config.toml
num_attention_heads = 3
vocab_size = 4096
qk_norm = false
attn_scale = 0.177
bias = "none"
init_std_o = 0.0128
schedule = "wsd"
decay_fraction = 0.773
train_tokens = 143100000
Each number is 500 + 50 x the weight over its row's rms, rounded and kept within 0 to 999. Layers, rows and columns count from 0. Numbers have three digits each. The size before them is the row's rms in percent of the matrix's.

# k: layer 10 attention key, 96x96, rms 0.211, rows 72-95, columns 0-31
# q: layer 10 attention query, 96x96, rms 0.192, rows 73-95, columns 0-31
# v: layer 10 attention value, 96x96, rms 0.301, rows 64-95, columns 0-31
# o: layer 10 attention output (transposed), 96x96, rms 0.311, rows 64-95, columns 0-31
# gate: layer 10 MLP gate, 256x96, rms 0.275, rows 0-82, columns 0-31
# up: layer 10 MLP up, 256x96, rms 0.281, rows 0-82, columns 0-31
# down: layer 10 MLP down (transposed), 256x96, rms 0.272, rows 0-82, columns 0-31
k72 085:455547540557497478471441561392551487554626570474510563616447477471530447502444497449548481461492
q73 100:528457499466487538555516453553465457451501407460485462506481361481515456513444491438423421599426
k73 095:483461547522457521419454584434511413478408417403515477475601565473551470395440446525522492441532
q74 096:466454553585435474468511526584460460557592544560478540425483516520481511544554517479401523510572
k74 106:470503477486476593426404483544504527596585584528562550557480544480359500565568570477479542444525
q75 099:466570422519513443456446457538477501480539543516443484445428605582492532516557395422550413557457
k75 098:553531474524438516481546511432469464492462482503453503485483419443550462404527439436544545555426
q76 102:543503491508575430467528484467573545574407535466628440491561533493545516582547524529538558541513
k76 111:513496539514581512573481431506494564502462534539477433612570584524555495508501558540501387524535
q77 099:424475470504455446385537484523468529515454576608535466521510515585479490503445464565470489411420
k77 090:575555495455609534482427549516524574529441502490592433512388489478509522484531411487507517504496
q78 093:488480500390552466581478494655445475553411519356535525531507547514574521551448529524475478488427
k78 099:553528480468431514471473452434525494495466551315446495488411480421544454433534444560443558511495
q79 089:560489578504444479542510410503551562517470587603513489491482543563565472553483493586486551522500
k79 096:496521476488506526555514527460493532524553559539445512496463586479518494543512537524531418542440
q80 105:510503574503524480499493606483491597484401559521593521551471492565503485471515584584536555540521
k80 094:529462553397461530555557473497559539546528557454556473516548526537530501457498508578480518475544
q81 094:444506548432436452539503445412452539441398490450526534517606390486520395525530516582507479453445
k81 096:460549497487486445553500583527484525485494493361475384426547474463471501403484440496460396491480
q82 098:519538481497523436532450510546461571493554532486489465548471616479511463476437496386470497430469
k82 097:414518487533518469540430514418431508594540526456557488506494458497474575508477477522537453533500
q83 095:526542627654468505505405463502504521603472569533518484428473395533509503477521502533579476437548
k83 106:492550537518502456474420526480495483582548560590498537588391563562632541530496570515518492574546
q84 125:514525455517506486482523482524523545516525532585595547525556554570424484504583543552499531530529
k84 079:448457537510489449377529467455453438492440524565427528439454524481475490497411486509552541525488
q85 086:421547488493492484522497509555419496493496540482548521473491473473554494468491558465457461471427
k85 148:496487430464460511453506483506485471473493442440467484399459514414426493510464452421460517496497
q86 110:513449476455512556403482481472442540431510475571579487531451503430624625536504540560466515610577
k86 098:437578468466467557519423464499422483483481446478523558476521563565509461479498550463557417613561
q87 102:476515586466529560426503591468575482503463456488501576469399551529398529503469432469484530558442
k87 100:539515523483455472457472420565443519478496459493450485404508385435526561475488540444486543523476
q88 108:498547492405577504549492581521535583535548538613511455469514434482542507452476530482534583613489
k88 098:542486501472456427495533461493552532569464572583459525552474481495515510486574489483543584477564
q89 107:536466596529553509372516546455500534420533506558522421475432547475493511546415552553562468443458
k89 119:455438435465410521499385507497403556385510473483483485471406458504503490446489488494436504497525
q90 112:578455499489587528536472551508591454464463512492556509463556454495461512591502491498554546447492
k90 111:497453596574489541562528503465616521408448492487311479493467497520604528561546501495452561569576
q91 107:500419513528492484472450494549560452473503443490482515566468521477433478526472480421488470427541
k91 098:564518493434575622455432543471608506522559579526473435479534517492529425530550561470501455475467
q92 119:563499534533584486601537513553521538501534553549539505546540443485432441486495500478506526387502
k92 106:515552485518541529441531610425585469528541510462462460466539426535487481485535469559450502438583
q93 114:485503593672554537576490494430479483502498486449436574519554456462479530544549499582482495538449
k93 105:502489429441490555621463487489593466505560632542501409587520477547529434416446555524532533526505
q94 096:453551430450544555352550482531496505569414506503435452537523530483544544375494557522498422547434
k94 112:508499507472558517428423503604441466429557460533534460541612592429464571544527476424524485518489
q95 097:523542500450473499531470423502456419538405491459564500451528481492443498534531546487405542521522
k95 094:434559572436529453505452515452464555580548551405478552501471546539419474531520569520478431466521
v64 108:529469372506441561545490565583489415520546446569466504445585519515519458432517546442559490444521
o64 108:467470527455530583461422450493550449436430569526531492498529478482503435529481507383405513450443
v65 087:447503553470469553573468547539515538514441491537490426467509571602525496518517555518605546454580
o65 096:472561558468493605571505473472463519553504558549460565481407496548478429402529614412477477483497
v66 105:547549552484430493520467515549578508406481507436609450518468575444504480581424469576567512589553
o66 103:534500540520586441473472413535547510510479480519507490482450519566455530514522474590500469543565
v67 103:540482453496554501485461549480551499482537496466515516528460455526496547449552478478388539467438
o67 102:507473425457495627447466591433400522464541431453561475567543506507464489498493487538520434492529
v68 104:508488564550471513436477452626511475551491500519504504610502516462424497500542527525428533465408
o68 104:441558583454465493340531481516459478559516457450574499468434573539460519498529530492486426383535
v69 095:467389489403570433509487438539541423456565469517477489505422477420585503490480529474561533462467
o69 097:507561436524545480527511471528472491545480530549543501614494407337521472518540517539485442374527
v70 118:536479484522495490533509385462486529478484527505495518459547453582427545555487551330518475558451
o70 111:460541520457451511472575554474490464495504483548581570536586512465489481585507525520491386631451
v71 098:509400488499538514514495531497475438509486506427596429523433427479486517519485515538509434620562
o71 102:452459431478485452547415545620472522546524537491425539441531387543503493554490534494459522591504
v72 107:596562436558547529513461513505454467582489454468480481477460505504640442496412538462517519564557
o72 097:478505546536496563575494525518581538537473557454391411555488428456497500539430497486409493531529
v73 109:512547533446429506489398475536536436570568448512531387441512510532550493565613460596511513430492
o73 105:517531500398548505492532412469558518493601436455449531455522490522547444502531466567500489430566
v74 112:516524441540528465472415579491480653476537530496527498536417446509466497596450479505493458595474
o74 103:477499552567464481467479510385549538466406399505433519551520497499476460497390488552511441612493
v75 102:507421473554482499528492544559442523522477535480466510527549387514394509469537530520498460487506
o75 108:577474599457535526520530415481369471530465455451567445516499444580497536530561533478500521509500
v76 094:546471485573442482514462446515418521524480446493563428490516587448429516470498473556606443471503
o76 099:518513495519561397456520522492504518520515502551475435438513426451503540585519559446494513524443
v77 098:538477453559455473466443483516491519512574463435475548560463507444441476449522490605471431516495
o77 095:383482506510535434408554624440412524490460501497499490554423434487532533489559529429404463542501
v78 106:582479517434494462483541469497501441532433547582492442523512448602434536451432549507550453447498
o78 109:540597505520466446579466472478484518481473521553425476488484571539473522571480557520412497407551
v79 109:391508424401431495455597426567503547576458517497431468512484507514518448424540459434500457500439
o79 107:513477440522521560330427456501522488566488531581518447432495541510565428571485407412517563444471
v80 102:528615469517451506451531465562586484491485570457494462441487487423436400531492478493476517549505
o80 102:447570473474478538533512436527629491503516472392412565474475540471484469544476417522472416530551
v81 111:451448467487508523459471506550540525410587485480577456423470438460561548446550472512555567510498
o81 109:492444541499510437510508426480532440466599385482462520437528484487516445561575561546491428442421
v82 097:369613541432485465459507544454513488473570516425437542480550576588489496532510531490463527498555
o82 109:472498508501470516457458524473593460516498523459575554397535478564407516497498467485499491493545
v83 100:443607550498533498562517518538550540556461420482524473502463514500516513478509479542552518466589
o83 095:432634539508564529521464507509515453594455489547482537513498477572573425458505545492503416485435
v84 106:521510605454484519567508608445490535369533543526521457428550487499497543486479493493578398456486
o84 103:547595523493532568515531518553513570480502515579467445494462524477482591470449523523484496494535
v85 091:535396516525437490471541495453563575486563468501539454441557467484457511501446552422551520435475
o85 098:495499440488565523446407490476464470496558537504471464521572466505439587496537557529576443484496
v86 105:423500587487501410420513466496535474499466530478463561551561600501533524464465503516479432462500
o86 100:389622504596555438389505406544474568537596537468476495500552587543576553512527455465514520514568
v87 086:429481587527566563520543420519463449477398504459507565513548476553470434484519470552512556562446
o87 091:468417485506458472449519626383541471538503555421474592549525530568522520514475469546470387482452
v88 103:379389553522459532512461474547568512530467447505497432474498497470583500404535513525509467542477
o88 106:528537510414459439394475469449451438516412512535510414423474574486521532428537522595520510499523
v89 105:428497504519420418609456522492440538485427605499564417431479510574543543547493475565505554578433
o89 103:435586490454464446630549443450506469460451525443545455523497438552456511493519483512535370562467
v90 118:600592512545518502455523544434486402516523551534437471549438501510504444545529491500518510484468
o90 118:577578485536483567504505405527400478512509493593463546503427448457572557557475499529550476566454
v91 105:356488463493526470537541476550477512534558458505480507543491471442481545567474462555607439441575
o91 112:470488499616481524556523440456507528582523510490511484484511532468533502533575498429559508478509
v92 106:447492428634560540491514491481432579463507467509414516536572397536564456586434500462548470543495
o92 106:498529529537451512572519510473460537445542512490503505479554427454504517512445492510449499513423
v93 096:565438461421501425526495526504547540459524565457609524615527489522386483515560548498407542461579
o93 096:560491374475524436428479544499492539485472509510559474615456553477496541561475526472394478601551
v94 089:536534471507531473532522443446516536493449502522569516474479466519584491562511516644614536554484
o94 099:498565489507505487584532501544543476402491381540459487522572482528524477611484479491567414446554
v95 107:490525628439491481512444483510560576538506463478504501507473482405563370430402548528479600507610
o95 108:519407447574479496511472515461545580508453436430374543481491481479563504448527494497551527520605
gate0 107:507486560513474507528529513511535550414628585492573506531444518507652548521465576442480448564559
up0 105:563509491556479476506546480510524512472504573588469552425483511517496413518452559517461630570496
down0 100:592563523542535470465527507479415501459467518462520549456533535451518509551473570462531561481587
gate1 100:518531493510454527466491540497561461520475501539536499537514416499427413487415474453517537465558
up1 097:520494423471480507385528602596498517500488480546431553537488440485500475551495503446462564495423
down1 099:466462483512498440616416489451481467594548482478463557541490541477519500495484527509503500572472
gate2 098:546555483538528508447528590450493585489490487567490532515520565473463474469575568480404447483514
up2 096:546515414500491472560440511418513517471594535484446504462493542513568577514375515422527402433532
down2 093:554499430448544597528512467534565483494568469456468517464459564502529507522476448459532575408434
gate3 104:431560505479565465454469475516493434437405457442489497477488454441541515447444464576538519425566
up3 109:509459485403497549555382436487466583548518560573482586524562526543372527595439526554518523467515
down3 107:460452526542488530510496503504579533523492389618504509436493515577479478486519468400435501482475
gate4 097:490517399409608539487410503605422521457560583512429540492414540508436552436452471539529535558536
up4 105:482501563485505478515522475561525499444505495572490536496492503551538455520463482440431536519658
down4 098:445458483484423527418584531462579523462511483440473528528463450564608485511439506566546552474499
gate5 101:518463548489512441507467391523434438537521575530454438429459422474526527540449493460574516453524
up5 098:529530511561489564464449472558540589507460504507490624510459552574544573504531508478427448580577
down5 099:426523491513507457530468529536463460428471486442552468440561461405518503478474611465527549487566
gate6 098:576449450501466453520497486477501604449496537516567512509531551500552528482535545487428468589453
up6 101:529457502485458517429539483467527505476407536380609565497483493457537526533498485580537470577560
down6 098:450547441473509522614527547552523467498541518574518559517541528456454479511510563445493518481534
gate7 105:499524540393522518477554569411489501510476461540572523515504443535565497521545533417538605443535
up7 101:472546467546519424541560416531516394569518434495485531480553474587450466571456588514474500450423
down7 096:484413487526558486346473568467473578450528456387425412491414548507481523416481416547522434412486
gate8 105:539566485403513499450534522552437523417475553490512389514453549527499534571491575564519496529527
up8 098:483476619427393477568535383531505492462469407479438498516519491494461537502521460418631418591486
down8 096:621471497386574478588535456526520522477457462457590557465452427512438478465501515444525545521512
gate9 093:637460461437533563401519464481418503513469522487522565488513484484493433513528541537536507542476
up9 095:477571569527451523499460526609480562438498569478426420521546419585501586523578523466530479423538
down9 109:481516417497465450637439488472470477479436557410478429407470479544509469408493556441425490496558
gate10 108:524442552593478430463463476540367492503518530535554492566514555468513491583536427518494388537455
up10 100:562446551451434555513520480533466547417511468579517471556580479458527652430599577446462496556548
down10 103:471450593495450474514455465520464516567368470495534483494492477432538521543536537453518516535462
gate11 097:430450574463493500518423559431463450534542485551535512506479482614523486542482511455537527463539
up11 099:463574546514551484475467463465506506538539459547425412592503477422401566488506541397466541465472
down11 104:446445526492447502587508439511564544516551498367441520472442469465501475526583491598425551508566
gate12 104:524467530508504514518451437506491432507527568450513509491551542430426338537542363473560527447455
up12 102:533494466493501583631532558528521455516515478518508458503574444473568404504514471514493580562431
down12 105:515503491580475463599512335494454548512476550571513533496438459493511590494496552435525475440524
gate13 097:515565522567434489521426536465590548489514633568520564439542514555506586530452448456535535523540
up13 100:502494497548396492545494394389476519444481512456516592458480531496498488503473467487566350521515
down13 100:504510545494537445525509545470459549460538462529544545578536442583589555494469547509435549541540
gate14 100:500413510576551472449488540449465501434596572499513430543491480436572478504442524505510495502462
up14 096:547430384499584516456498454548530541506560470461548529466522587443486497501434542539613472501563
down14 100:500481497585501460474533489526515494499474503383400475504467485536517585583492399456455543562443
gate15 106:438525482420470531467438496406458515563512577472390526458417450470543489525549499464487440617484
up15 114:432469581475497514451471504522582469454487501486474499509489449441461550403460442534386528475499
down15 106:537475460478467556469481458501451552475560525464509514529573520456546447482522482547579513390587
gate16 095:514570523448504452534459509513478498598577500568518508482490519563611553557491489573583439522462
up16 101:589484516562444543477540524485502488479537488526566469534458543583629553465598571585526478554507
down16 096:447502556425515521524529522510426435557504536532489534397479490575510501542517471488503520525468
gate17 101:492506552481543488551460418519555517394429478483572458464501537516517510474528511484468598464550
up17 097:493590526556564484622497589520525531446489557547561370499514560462537486478483468441511490469559
down17 103:441510511481432427462464426547467565570507459473377496491484413512437495465489453523482639450512
gate18 092:391450499542544500480546408460462515501592518479535571546561560489546465610503574500589545505515
up18 092:563490518398571481579427464547481500597486492540502568464435551561420450548505447447506453449506
down18 091:542518435588423490542523456543414499473489445562549466612505479526573455501495467505517406472532
gate19 097:478528466457463478547545498494556539415510593582554513529411474492506455440575564533432513510518
up19 094:542561582526491605464410457491461515549465455412491434513481490568479533453471488503478464607503
down19 090:571549534463523492579482560489526511574506483594508498469515496516499442528412521481482500513467
gate20 107:520417461453483541400499474474434400487408448471367509456563547539484559483479520532497541494491
up20 104:497337493447532565477541563513414571497506509461427534510442479535536494447369532532435484554531
down20 106:520519482488483463518597437503506490498501527378457426516509500459491585507487496549541526528413
gate21 099:480464470530392470511549483512506490515530470526507586489510371472574507494548458511536479440572
up21 096:472552495429491407508469546428544620463577500568432536556507449466478501565471595443492481560495
down21 098:409488538574421462395525512582415481556503408548518608482482519470484582489597515543572486494484
gate22 095:505466448479550509503523606447529422481459417535488518393502512553426552545574513554610540506532
up22 099:533495617564470505551546490461542554533552448534471521522566492512453507522615532493554489551584
down22 097:528512534523526435553474479463514573492477499382446496530446560503461562584465472549543470490430
gate23 097:449560413507534498479460511522529620464449460505468410518472489543483565501444398639449523604491
up23 098:487516501534424457442491522483536441579390489498461491549509419541415550478471565492454457538495
down23 095:493509500508464481486525404391517590466434421413438543469546564445549510492572509540539572468492
gate24 098:497515521473412462445514490409574559469478452490421506546558463451502458457507497426542522462595
up24 092:630497483485447445566497532464528439503522483568556605588483540422578529411499454421509520480510
down24 092:457511521437470568605585529511471404479558542451618445495493563437469507501529454519491476543445
gate25 091:600506379467439523530506518433512436453482535523590437524491498387418443516494537615535413488443
up25 098:510620491491491492523496596528548426541488566596474604567503490500481393489529485562418497463475
down25 100:368514490595561505508490428559509596469523473486493527495482457597509492478448442541535499516528
gate26 095:510485521545513496526577461538529527506563513598513512491416449556493505509481479518550507538567
up26 097:530507494455456585521537530490490575560536507470527510487532492512570579520555469482497546419494
down26 095:469484662473490497472464505515512519413450576436472480510434545438447422540417479473533539426553
gate27 102:460417496488524457478509467535466504412489493521497488392559461439465477519403522473461333483535
up27 101:531489534462544514575514431464460575543495522530457525565506546535500410566463424439522505447415
down27 097:492587532507506520525490423474480552462497426423622488461404485568486491528455466362561538529530
gate28 093:613502407513435471542443533577482481517492585497518512507535513469511532516575416476548480546482
up28 097:472497497507498476509449501571509472536407461543501522473469605469649502491464453417571456527512
down28 090:551536465517557460425569429471552558470526527531535569508459499494488594460451440554371527397572
gate29 098:464558558421455515526469433507472510488554528397437427490490555438542514446513475560557502524559
up29 101:505563459614380501500528553472461516475462398604531605512487527573497464428495477390507453459459
down29 101:544416480467520437490517479424476589547450491632544465519460549563540453532515596509572515507521
gate30 106:460500462544434430482415494584487437483486403431507477574445438436468435464428507503527538511524
up30 102:527473551445503551571491434477516487541446553541457466430517487464442464501485430572609583486528
down30 102:493441489469527491374511519616542463493479523492415491546449466424478538526575561550479479500540
gate31 090:472607478506423420420465554452549577580516503518454488467528525621505486480503512446567580488474
up31 091:487466481474501486509516487362439569520472538586533467480515478486599508543460548500536443510514
down31 099:508569529487414491524537498428556448530570498527517573531523442504487407552561477549484545548509
gate32 107:470443552508472433398499532456491469473483430490441653506507425480481472563449495465454445461506
up32 098:533412538561477487493409511573500376473483479526523416570496499490434502543475586499435476468386
down32 099:467480637547474465319560556521496516494469509529474512427450483506458467425526420483473514513548
gate33 093:589515536481504457521437433551523526416576485508462526519489464505540528547450551476459529592588
up33 100:507477487535551480462499493617465527410562640478482446462504523522499426528545547507485437425588
down33 096:463535545520550516522625433473567549619515472585423521520536489523483444530486525504577447547400
gate34 107:519539496491491496389507475514472608571454537526445479471526428488488534549426549514551527557558
up34 098:459615456480507534509493519441478527505545457427457478533567457554591477464495475498522565419466
down34 111:494533498461462502379484536492528446543424531587471476545406469524472520539507457498459616573463
gate35 104:587531519524479485537441587425464538545527547504551429495533523521580511444514505521542444604553
up35 105:467495604466386477520525485528532549515502541501420544461559548463441461486491516421527440568415
down35 109:528482495460457499550578548434493493487499553568464461449535426445563496516452422492505612431569
gate36 101:419527558509482501480535469421549476541532535507506521615481538418443485494506503460545471555551
up36 099:494473465493411446486428516470540468508536508530551429497454530495478631561512476442444606594508
down36 104:487535483597448439439404542433457506525440444548559486521465507465531458468446490521525481443490
gate37 099:517470489384469512503507511453587548386529470567564483493497493490539484536441453435427476485533
up37 091:400531502471418561391483470491490541497496586470485494533573580524530554512532528446567547496512
down37 098:547455469474471576620572492548469512463545498475493539448442508503472457484560538480592627449471
gate38 105:524534504510437427486483482592588545595576472592511541503536536499474510484504500514528461552548
up38 102:442540524509424516585493478532500506625439527520495562531566461533547486441526603568547491549517
down38 092:543502500446536537462527508517487505545511483564379437528472575503528493564559478472502467512446
gate39 090:597487534444505528486545502451525433410517517467412477491521509485483459493488473530456562566473
up39 097:513640465457426508471413570431529453485527521555495517586466415469432538535503537446533486539502
down39 094:463426395461492478443551412415529518509488570420517476389423517414530471505522469487419533494617
gate40 092:530496599496467462534486461452549466542467408491482492472438557472453405514576461453523557522544
up40 101:590509476510562483552475498467496463502554479457418486528525467503445472410334643439489508538441
down40 096:530637555536460600447444490387507568484435556537515512476478528456494508511391513511554481507538
gate41 103:520468523481461431539456573608589551551517501492575520493633445543451493461598441433555442564411
up41 098:540577465458449484425519615526486534482526413497529484501425543449459441454532518396537487468535
down41 093:458519539562538409444428418539497571496542524419559514457415545449539501503502563519531507555473
gate42 095:495529475480537529542423470511478477510446486503546425500449514502508470534414499544411558546594
up42 105:542507483462402478396460521473500450536549516443441564480427524563519413454524467493505469479451
down42 099:517593477439452495485540447539466586552507434499548504502459467540533446493383514486467479481365
gate43 096:488533581490442440522572490497433491466516459522454555550487434497447473472526462402493441587636
up43 104:503523484394515500505605466493556547507482458487509555602505521476569440439522488445537503545507
down43 105:480584524499474512602510591543552564448472524511446395426513580461461538559572544457463589489483
gate44 096:449516540456403481623478576488512564509542533571442403521516596550546636504471550433536461453490
up44 090:426546589472470454624409487547448441428508418503435514450565559448476513551464507518515461411472
down44 106:509494415529514460568537517539445473472522446700517565464493477494453435463536521430476573574496
gate45 104:523465558463495441499501451489493522458560505592519428547522510575511551530541481591592480461480
up45 107:491435598491521472512515491452516455446469472474586442556477461581486424456493477504534523495440
down45 106:479473516508419449531489449538500531454377506513577521521465418531546437416515522485532511590479
gate46 100:501470574471385506512569495481441495558524536558603549496462512494432410499404448535486445440528
up46 104:484505512542539490558597597541491466484441393537522479445446596560658497563541581515494494579569
down46 106:471479541398560537368465451523541541533521439529433606585513431497511454509560545589508458474542
gate47 105:401490481568593573628484449567489478561564601510523466571459434609490537513507512576506506482564
up47 104:413493471485508526429436408565514478543466408512490616458489501564538450526511475530431496488476
down47 101:538480487467456472424537502497563424546504480514512452558410494485559583545506557511487556567461
gate48 094:422453541387449456410510488525578552538474528567538507495590435477518483530496502558578550447486
up48 105:484404478479548456500529574527460486578538491446576537491612512445496526462514651498599483410528
down48 111:594438517512449542531433497456602415492454448573516495566499505615505524544512475482520513604560
gate49 106:461549558518436435483493495456493510506416499533515511513448493565523530556645560500524463515534
up49 095:500514504478530454506516494589533540526437418500540529547522532552477459526550462506535523536549
down49 106:540475535494485565536461461567516529480450439538535531568531479493399523540557462489556503473479
gate50 093:503479566499502486482415463510526497511520627539459486479585447534398577478522479471522509461558
up50 094:461517444533524510470432574542460487528447547516552475428495566528584521435494506421526564611571
down50 096:575548551414437476541394433471500493574517556508521547477403444492495536530521509486386467476473
gate51 096:509500437422486433455506509577546492482481557494496390544530518526476489614521506442556494458592
up51 097:559556550568552498459540482570578432449564536479546430485483504534504553460519515484556549503568
down51 090:562486496540513500500517486483447441451546539472505444428510548570608451487475465517607468461491
gate52 099:535511524557542561503436533555539423519511544479565485562440442491493557537500531496500546522434
up52 106:567521516554570461459550528564505518502445508385540414500470450531456565497518505499457479477600
down52 099:588538510521576576525553497502549474472539589465555561553445536487495488498453435552514449416453
gate53 094:522602474501565573434562475563551558510563488550474444512529550559484450496543483538578509603586
up53 105:529578510407478464458471487570519427546423504428524551454555521512534496441427601510558601455490
down53 099:540523524441499414477409596511407543458563568581497506569537458563579447531504522539473475513499
gate54 100:517465461457450505424481482445425511573508420602498540510577601526467490499507507536547539550519
up54 095:469570440472539443479486525539412470445471513469499450540531482562493484457543458450439514552563
down54 093:519504461522542454634524513551522473459502496502491504473533413502500469389506565465503546512456
gate55 101:536491473542456496457504487510436586550539513537512473469389533484447460521447550433452523486537
up55 106:441517537359571579480528554529567580502446540411504468498615518591522526513506532502540439570560
down55 103:417533486533484424529474480469560504522427579545485575512522500490489445532515514473474497472446
gate56 103:486612547437471516531440506500489565580483493499506524548441458535517516498522477485594512485471
up56 104:449530514448496488436444504537529487520407496449578496498474517539469463560475394539507526473490
down56 112:493448526480470400523516494492453487498452534606572553509484489476466507480468554456485481604527
gate57 104:496477433552408523450438556521519479458525486446583580459428489422545509447516482534467504464491
up57 096:544515509510555424379497497530615508584483490430472474505506561474421498468603460538504554522450
down57 099:493498506551508517451481413540524499500485499492568543597575479434489508408540568527419404470487
gate58 091:492493480506484522540498428460517480498469545517497408547405399593572473485425544530506446539563
up58 093:476479503462533535398499507523568491533589536430487486532542498624549478496478447457522548441516
down58 105:466510590505534606492528512530512509457587498469557578484502410538505426534569473480475527428487
gate59 091:504394485434476399525566458569484524469463483524461489497461435445491400478485466460472423466569
up59 094:548442474515520476506566563456446471560594581439532503504514462549452527553478602565554516551461
down59 092:509612572500474558505457520517508511531533577400597449469459560490439518501542548552463516482446
gate60 098:517494535472470474456523441457437484492475536434424371451516496569503571522462462502507517465570
up60 096:587578433494477469463486520540454482578472538430486442506431463480437516463536398504519554547596
down60 098:476549550446448444468525527455518513532490437518538632536486498542501484490583511543418437523443
gate61 101:507563509486485374512540511475503546415488470445516357469520443493437571527492538591476441525439
up61 107:439493531549390443531516496468610504484485505529490417474530452471580579471425550489509385471463
down61 104:553538500511484533458533350438536530519441562488521520540532472456526489595499554500495521518537
gate62 104:570575490552535451605617448477517506540520540565533424511391492455515569559533511483528468532545
up62 100:487517499563572469476478464499505499559515461466533539607536543520595494485530472418485414415464
down62 103:458546483451460630576458407400486462476522551469497506509560569558436556493537476505533458497507
gate63 098:349473525534520452448521448469501525456498570525403449522563465468485486484532434473449447473567
up63 100:460513515528443546436492595582496398536475521436453492501486569527473431505501514459470479555490
down63 096:486523458459439563492460496501513517495424425451590482490506429506504569449469527461487582456492
gate64 102:535468544521397529541557483505528497570501532486525450437513505560496496550485535546526445476577
up64 103:508473406438497473477530481443435473413486449314489501558522500459485531442553487473519581560462
down64 101:539564483515362440534403469513402451457520556571561552561530523452426459443528535493445523464553
gate65 104:526469439533467454520447575511416467446513500486497527469442517441512458475518539400520510502540
up65 092:578467403511517463568521433430486530472581584500496503495397521574490539489453479444397561476518
down65 097:445453460618468457482473523493494422453472524524547552504448513500565577529479569430551496541556
gate66 108:500513423427510510451505467553343488557540495491542603445523500386525492444542484461522441506438
up66 115:470422492540499485462519482551472507445515516457497513504533489511439531539540472538587502528431
down66 100:517466502535501538479526554481538523453512587547443454629467561496492544521528561509541497551562
gate67 089:516481488460476448462475526432469503585567540509483534486448540486532468478512552434483422571542
up67 098:516510524510454445599574508469498538463427654489499443494587452564464524449413432516590550487511
down67 095:518453533480533530439603564558565492537476465542458537522521609376528487491466522459498444527513
gate68 091:515437463466552509449531462455504517546463476524533424532414485523490470529405515444473390474489
up68 096:510444469474471567520542458448401516513467543524479490509440544603502492458489456550457498511458
down68 089:397556499496526508559431427597490497444468524623549505469546415522495491498524441442519537472525
gate69 097:524519495461522528457499464501471520390447548542433457506495465393454598506456470522377510513547
up69 095:594471502519441594559506454485517504533529464414471421458507534534531517494504506513494506456510
down69 103:522519502414546469377518485557479429520438450637437490453547466550494441511486546571500513606484
gate70 103:502455540510562526427393452521390486571574521562568489357459521451411535544471492472577520516476
up70 107:568551557452571481573448588500529537548434541607515496545507436589474529501510495554460540526578
down70 104:507442569577456478525553419416538543572512487427540495566459461470597437485465534504453508546485
gate71 103:588511492512482383462447536490570506522460543576488544546456559588535552403476467521493478551506
up71 095:557642582558477563479455477487461476499532469474535498398475466508463403444499493513453481463503
down71 098:486543507559544473498491490459585643642602496600516459478465490517511451496567497555411537560426
gate72 104:469539479473492484576504482554470519520428542536482523478446409519409566535484539491465505569499
up72 109:501557492497514391447509580649515436469496502454534481502433486516412517498487566508485480496528
down72 109:451512533489427490584428518557559534467409498462454385529456577506526499492492491508535535501532
gate73 091:514470531420450369581553487525507548541488470525442540553480423470472580482497520535564510478483
up73 091:495560476491514484546474528594588410381507443518442568424570513516495390454553519455556498483500
down73 092:456493491507484540425531486452400482446572618553452482462522457473496470562383456508527541488516
gate74 100:492415498492520459439475487474496431539522496402523541554602509549467479457501514505469444502571
up74 094:528470541506504485421510440463512430433395482554484601556484594527553527504477496595573492495404
down74 101:496480476545464447479462572533619501513461496454394460500537524499424546481533542500485425462489
gate75 100:421434502492444545487427494509407510453532518501544546378479507499513526405507453578478455558526
up75 103:508434511458536483591544488586518503482499560448574560470611501458492494581517493539446460447567
down75 095:573537542493531556402494511475528491558470483501594517539472485525461494544460545514515579558478
gate76 101:545465523489459506459482465533541512483439576489531477473502475433462579436464508551468433463511
up76 101:503456452463532387445533443490563521472441552555527523482496469503468432583439500497447474491411
down76 107:474539494471534438656521527501519410560549475463541539496520536512499471472492511519530490497439
gate77 106:446514434487440540536499443453490377558465508459541397469391469445362547455427498507470457477503
up77 104:573552559541489552531418556453454500415501483550487579448468473530466504494528445464466515516536
down77 101:544523475491452500501568436465458553506525544617589591477559549503526415494555493497472517438502
gate78 102:450490469492544471411399536474535542467463523407478488475470527461464541439507539521469502425513
up78 098:537512535496526542502541573511535507474567562482531520525481509489500551382503541495511521581564
down78 092:559487536449589506492488588536405418510452503459496548557549515445415517559564547456508470517484
gate79 106:447505435518536429395532527475597439463534445440458520488525470418550484499522531470435469540523
up79 100:399530527558527436495461586556566437470490463401481467441547485376486475491534472496524577510522
down79 102:492542390491528535416542455525433463445395521422489461529463536440522536456505461508490455467532
gate80 095:567556575502516465623504473445479478501550530538519393506462454492521511569480461409458511569421
up80 098:513503444464504577565520399559510516529536530512442364513449500501557517476374516542533520477450
down80 102:462529499519434591524539526468571452451474524556544539561521445506519514453566350540580497434536
gate81 098:437467408518459521465567550500478536426556554402555536517470515471540522404492557456583452462468
up81 096:444503528485507486503391425657494482503434480458514522380496490466508465563449493507423588545460
down81 097:628462518541594459569503518500455473452450426506525464526512490493454554433486494521514472450527
gate82 097:443470563447514454434469547529580495492491508521563445499513482443538389578484505566578432525481
up82 097:465508527513430484476535508468610433409504454414500543380585460487493515488535499508416543503584
down82 099:471483458478441452518540521577601449468451471495432507533529505473543506531397501527397445534444